Weights of a small GPT-style language model, trained from scratch on English Wikipedia: 4.67M parameters.
Each number is 500 + 50 x the weight over its row's rms, rounded and kept within 0 to 999. Layers, rows and columns count from 0. Numbers have three digits each. The size before them is the row's rms in percent of the matrix's.

# layer 3 MLP down, 128x512, rms 0.241, rows 0-99, columns 128-191
110:514499555502495464375509469511522498500511489522474459526478585526529566441476491505483614539555517508575561487471466592540555554537454481508466512522523528354510474538510542537586503393497479
094:422572547572563481421539569522525523488482424488557576457420479525531575463497555553470559530546555514523498566525484458480421526503421483495480440573558449443541513506525466468426521462506531
097:479520454556539456489505516506485504493526453490551500574404581495493491479503524515507493453534475498503439570468525520564571536508432615491478496548539462499477427545565541489511429445422294
093:410448518486513477514535502509543497514445467470520511437491470471594549504455532496517560517463423504492529442584558600440506564457470580513528504436479384500487544452485489499459517418567505
104:431607477443541473474429435489519520495487557486472582570493500545450499556561517481404593513492492523476574547563477478550370456493431474571482512461498439485438539546474419495549464517472488
094:470494518538377514550462433475485567473486583587521544500405495562331508519559519370469426444531474478473503419454427563492563555476469500537555492510493422453533525538535544492476460600467583
100:456515450518539500458452516426598601447445553491390490508453410548538480546476511419521566529450509411519453521508462469477564584576504468517474531535575501546544504479612567530592472507482393
107:561515442426414493560483460527507505560464573519491535569481464533522535620566454455465525465486485407482528465521405541467542472549441480431518532587489502604501484510526522547540498451560521
097:542499497499483444463442468589573473492443534531481417484623529512462364475469485448611421449517510440472498553428453513467502422497554569568542542534525545438515523443483618474452524498541372
105:531501518518447466434571473383484503522449519444477404535427608484536516411510492565459500512533454535490510504444531412533515543470507408547545545489529423581562428407494546430594443461506373
102:479521459514482522477567476569463554465502442533481462571483488578511509407511531428561546500534566424471471506535495547484561462499560565485454540527528498520589537494443465547538448552501481
103:526467514512465568522525551503443485519540522496494488515513477533463474520485552515525517550583580389498448486496507474501423568491550461478478548400549596545480467454610472502454499484504430
105:471560486414569391414519522500473481458533437497453449491524626537454447415493557587428512523530411546550432576534434526493430515524507516503519498470520492462465554528569461502485528554447536
101:537464508477450479435459500409533606489556428531548545485491476549501484444541553526484527507475460480492435495534457468369480477517540469423443527507533504527579501611491424506480398529578408
101:507518489486539518469473573505515529377515532497454448522481482533463535519512501416576561411604493422553549464499521447465569438518684429474438569457531462577402520488503509543559513509519517
097:530504520520516491471407577571534474364491560473475517451483523504463487445481466464456513629524570437535519579459438511521465465502511460408489437520479476542544537614507554488558433577519462
093:626497409453481512513565432561405505566486539569548479553458520487549528428530460501488500491567486575485558435587543555501570424444516476538545584552477457477495516578445509554448556506453514
096:465488430461532510477516576455527519576455499523521521461372461507504505503517479561515480444516438442518586577465445443509467493452489507383500427409499660410507460440442451488514473557497473
099:566481519508505519553502533512478539492556594502515479495478441516575452461448392441515611607490608547511502530480534519472504439561506557458469558534461550424480416523481430474380454410475420
103:556489464410558467434530461482522435466482511494485480509518488535519489436466531435448538566471624501511498581426528494465513523449519524559457542548527508472474466491398445450481474486562428
109:608459377421512484555547499494556599668546495455465568480506518609538471581540589423414535537490575486506511383508483479547447438401450526485487492514486549426528461499536467530439423421532545
096:488515437510492497433416523460518442454464528535472410486454584516346525467507452539507503462518464477608452515490429440457441545527478589515454494513533494466522498480442498454467475486441524
098:535481567559495480523521476482499499519524559494467461488526486522418536567594497523485501536468517485569530539471548453489496498452520479466455531454545527525471531413476505541471472503390367
095:554460582515501424644477490473526552512528389440551415539567514529445491426444498514448494568464534506487518498463455466563525504566495481500476522557437567531543450430496632457547551487436446
100:518463547564535496517549518489456546464489511421439447502415662485379505417456562521522557512461530586478488408565476541555500430437385510558519535598470463465432493566552534469528430538563551
103:554338453543436511508466477491480518444498550559469436450520434571479542546398503470488542585446501460521539460431487515510474439590505505526474585473457558541512465534492588552481484445542420
101:517473525560493441608446353432464455615469429502499537546518532449583508505541428540492506335446587437475494567484498495437489568503516483518517580550473482587485549497489552457393465480560519
093:506508589504440571445545500456487526582558407572498484543599475503547559506482657553473452401526445534509541496539502454391515499487481580518459479550427480498490459424488467367436575515554496
094:472519540537412513515537550535552499516557485487552483452476485505471482459425471532466525426550472420568492497489529410472360543536514546516486520513548482526480536453541544495524431540590583
095:529558445535495457476532541458491526528448523475492525580441473518496509476502483440461555465422478443636572501487462498577480374530472505493467445531501456477516479597534535493458438513509534
103:433441511426556516508538477503521515456533537507460450533566486518421555529501513406578574565585477479447405480476485533600570521371489478547494516479545459529521397473447469494431518467528510
099:453446501562529505433543489447419531658476481439485573462505480628403516589503474454447380570386559526504459547576518488546461540428522429497553516510512532423476530465450452448423529446511507
099:409460577446410443466476505439600572519388514473519448579453511465508488530525491526498540490492610467485521521473519507325485532422606525523511389499511427496521546516505476480545462423418438
107:584465501468485529531460542504560494505502590451551420507523478533502543493513535520519492508575506503447554538492522523483646441506476594545529541518485382516463449534526557453592546529468489
112:503408505476402451540499523446510471600502460570504468558461560532531495473416495518492428517469368493558512487536522503551434595454512528568522445380515495522556490517447519431531512416469419
098:484474462583488428543456527425473447562386540550466460564512440479494414401495514456410583572441445484563590507456563468540424404474557438552525494559502499482387522465453469492428521540570520
096:594487543522475505541508510493512460543506477458563494501468543490505527526579428476460499514516478444555426404512539500578428516508450504449526486542490492529532444556595397453529380517490534
099:372551502536370554450501546484530499537503518583529455493514451531451498470490486474513540479504453502528460518550473507559510515549552418527410516510524539472526406569465541551478487571453465
096:427478571428463525491516417385593475566440575540535576538588480541549537552531446552506435494466468476537550495559507432462507490507629627468417516510479454588464484528519527458444541496499505
096:500403484507447545511496451510498432521461534475474454478522514485588399548520498617534458527466523457555473462448601461609573512492370498480505555406425440556544447468529447451475343474508495
100:501381508445497547483523504536482514423438344420448493515409582467530443464528475537451586549395633481430533457538442557466487493487545568463500423562504599455500445557511502562448499493521480
100:472618558543465479530494454462524382574496469476513522488446419478477437560420473499420551427433432574576525513620473506506528561555502462526547561399570496419527514516403545488411544540420538
105:488505531588454503551372514595495470457543480527523371542494575562520456506471471474408411501557570422490505497497544475393473509496489489553533450521457536472457492408526405527609465518455499
096:619508402564461439585585541586518470482520431405431489542480516472509505563496470407554511544498520487584535495416540479577494559532618471493451463492425578467576530500470590484448536549515489
092:527529467497459587368515500449458455382471477493550596505432573499417651547428434459478490491440463513502397458494536561557530503476470565416488485470483575503528409526411393551497523515586400
102:472470507449573520412558574502475516548517492507543492578531565584590478473369581449493509562544486497444456437499449501522499452552575494527467410505431488591536515422446457573494468501492445
097:471549563670415555463479483468522499475516511495498490576543477513606540554462487516479497517537521493528505502509502533419522478507500605464487492482457520461475474548580529451516515464567640
102:394532491550473447544495587476514409546499508436464520550474490512534466481541517489491446516577426501510513571554525488592482518440521506434620452447548534490506579638481532513502508512613570
092:531434509495527575552540504457544561382591538492460517461499544515406497467452488519594487556574546490523522495522553511525499393480461475452531531491487578631560444499492473565524416483537544
097:470421532480514515538454586489448509576510431428573525450532509549480527447560509506480405465455399500569579461528508500478541471506428551453505435533540422451593536548499440511527547469566543
101:469542537494595609650509432564448529424507408493497522532442531477533484539497440438482572508558522504544430458505548398536483485478381494455502555540451528549509479545529453580503460478525485
102:407531505452439464484533560440495454586527395436483467531443422545394585506490513508453512474538470552506533568563500624369587501336618476505438475502510553565548487479412473496503505496465545
096:490485458484550513495596408482465505654523460522411435552609478442539537624485528492497476460467417485397482517574506554517512501531470515627485541508448550597479492511527449559488589522540536
104:609509591546530494517565599513542586445598472587516473566382494514504536498565526520507550460470385500464468592441477507449579529469505404485542480490499399473405517408492437507514549595481474
095:535548436660628442551415581518522553411506577536382473413482456457569468566463568502412422564493456420434566554533477504520480570518461561598518502369501438446464576508558550452526548465545476
099:490451411420519534439479490504436502520548524533506574484546480469407514588609593442563477555535485420488448419466526498525496482525549535519528470562404528563505456491463485489561475507593476
101:487491503592511429421503457424528516496504616523477399442479516431477483493435445566489490530558510485470494556473411509601530487514492394496484578499513498537479522591432543536516422452432514
100:503483478427519466565436528499486548512483481613477535594479486467545437472449606446536554521505484523442574535421555513550507508545501387499605458612516521537537517506492498483534508483477518
100:489543477570586550492570477510395470496460400467464466524513446547417535497536523482447559529513390521456591477614485455510476515488532487573587510471509492512485586446534467494483542554516538
102:475496436512500498578426545459475516562525478508525464501522489412524504462465436429506534509510443455463465520530543704478461501567452446502537501518410542439504461498444571447561569438444537
103:478440540403461564484504506518512481440540468427532551510472496481389494535471493440577543542408405517424524501462580455552454437511540588444519458565537482433572539471423550465423581514548440
096:462493504446400631475578499526501527602505367470451478423462552515511561487602459486416555517471533520584559587533472500466483506484408475547526567511466451413510484497533491583441581368509454
096:487447450511511438419535513510527520485542467617608544495675399515462530477557450526471594546452573540531512459525472454486570502527485575495507475505576518472505516495478375505494513364449477
097:424426540551571458547508566505576492491499491472529527460462450488436581537554547489559557497574364474427476579560476513489572517464503482476500556503529384539511468447474530540515536494453491
106:591511539452471548483529529525425471386524464508428530468422522499467452481496528467490527437518528548441493540488456568472545506437545461482484549365467515502499346545505647534499573556483549
106:479385463522442487591536464497463468486451533521482396503470484465479474502482433678434457581511403498479542521484497455487574474546501392409515441496535460530403448399574575518478500540581512
098:495557567476559497549478490438422415480394496468445541475518544514549512530379518472495503502482574457402505472522492513530523468461505487446468477502496453492537542499538535457439477527556512
096:487567611544480469537434445537466576512574503577573472524447451464475483377411576473446538491443437508454467424459500503453496523549460486601562480518524496498487574503530512411479475499566469
104:598522487475542570471623537560530545445506506552435456447447538581419544468502451487478423458430475516558457566591526471520494495549522428527595497505562520499469463458509524558437517527542535
107:447506493502530490574510558553475517413536488520574601546584436431523576607502579459468533471454499444455555539465502518554651500577514484541497494566460484554578494472413447539477395437507444
094:520539551481428417515495549482485502445446532421534498431511472515478470544450429488484541584449483515492606455534486502464555565482455496517518504599443511519499512439466457490539507487502494
099:520526561448533535517527454500478584420495526557358458446476566494549477515412538487516460468453557490490494497437503486524440550516487446578470390507505452483550570504557507443525572408464537
099:507567596493475459600517504535509502479484482512416443476534447441459555528464464523499482511428496578527404524541436456525474534503421441544552480512570500570329481493453499544515544566470452
101:581454490484439569532523453534580457494558487508400478591527492574509458492503459454486452542499465488473532478523518480493399534532608565500498446569552434386452447510455432505529526548525446
098:530480488444527544596459502496477541497482502518475527535563478545362574582453507493470462437504561407514442569472461480458430446548513444543471475521467442565553467539454569479522482525467522
100:441561516585433516484498495526531490507495505580527470514627471510464449516520506542506631516519448467527445428491451379472499490575541558481521492531489518572504420528511582483500466454538440
099:555508461583571450517488515483583415488415572463430591492517657449428492483586527528473425593579593531390477509448434488591483467579393461555466460466540411525537476577443593598496441532545569
099:511468509472596542516502469493515574510633509482619403528506526465602438533422355464540490528494329483492456404420515509472428487603471525532519536570456568512488543468466543426418509536452385
097:546555470513572467526473456553471524457526507495502550551473498402488473497525560392403479615455522460498486538518506517451477433532407477545521500466387557556521469444483541472476547435425485
102:484571497476474447571509519476499506503368494492452482507532571469402525477500513547471550518576440529517503553512434543598398634603466578550403499503497411614553422497507528443542442492472582
102:475427421447520528494476531410564572485477616475448604530448534526541440487435573581492512468512505538420503555489511579511484476489510532428564538540487486479492583459533440514482439413439491
098:552498556529445547488505555475448422437448465572521469554480462507435500484435514534432476567517540517498595474476520498485485551463541464451420483442485550454573455528556429556569522544470504
097:461482512455512452517478405533612418500431543473502592447482430506483450642502519501501560495553541526521554465580484495475538560426555543489535536406528540454485501479440459507522509510548399
106:441505572597509516504470397480533429434401521518462465507573450465435344510472517551488465531607545482449535538439486478471497419508470451507463497568465507545533492520547547555448520541494429
103:486584487387470482481507516538431516486545489548388473470507528484551568454625531526533398460479512414455498476515552496553454498559472563509495406505459478461433504606453418559562531443568494
105:484540482542465392510600427408478463492482639539573525419453514547473585496518457394439554497456462491524531461545491473477536444487469478564464595553477578645482543509562509534504515518522482
098:472588492496552421458485490439567468543588541517534482466516514600485567360575460489462462516542552546491498530433508438554526536468482487458591505485509477543497526523437519585583466507499489
103:460508501386386566441445558436469531447483422553360566446464524564539460424555452499475534492433564494515513539546538514452489474444575413525484515540500573532539615493509477503546483516483523
105:483475557481532560487522509491404470532587395542494457512434441389451514550512593456602504514519491392418447502442477532529555458537459545550487428439562497500486457477546601493503537523540466
094:526577485459523517428550474495452510493562505459413516418503505534500551418591492512420515518542459579563490462550557552557578529509620538480477405475470579424505481470472489479475488524564486
095:540387480503494594489438522512544419486448548530523459468484462439435501592540463494488473551553498590463503509467491508558533464453546533532523463453495532529590429514520480545389519495466579
104:526402522524445565496580501547472496609519419481460412508538489560485522509498521528465487457554566508458406459478431478459521411496499488441530438430435540521478549509508558540466417576530473
096:509378445452493478421464560535471467451503519534499413434475449527528496557548578542413394473455570508498485379523511458547536552504487509561491499412512423598447437485412568473571504428499502
098:499495455467450400501560531516645451423510453494507379501532421434561489525518410483502580387548468488486437451443495450471545496464539544510460496573397558516463509500478521541506436332452573
111:419597561529562470424538463457478441506508396596549532491544569535585491475543521496517446437524403476601479557544518501508459447431506476502511433538481500471547472520496517472479537382454595
102:464486501564509574523441456516452504544437557552471467495487533554637504470489469535440492472494638537509528464543478579446464537566551556507430627545486522511508451492527614530588420538516480
095:623538584479587419496486512512455467533508439506470316567573400468520527479447578442518499484495476487494484595590617542521483473485440498446487527431542401481492491426525448512535524545504541
101:462591552523562483562468516512473479530526519530514493577464426479504524594533502529471548463506465498434476420467505516459489455372361618567488445505466496469489491402601487491563515459532594
104:449546522556415624547557551535477461571463426459426526425449416483411471516514525504538500472434486483396541475501453519552540502492480477554522462550540491575478516444538515479505546561532579
101:443460455500522451450483600490493471425582545471456404503585447500639541721434531499452519571532472532426452421443543469534503511527503424485525479438472467528488554596548586556542426471544488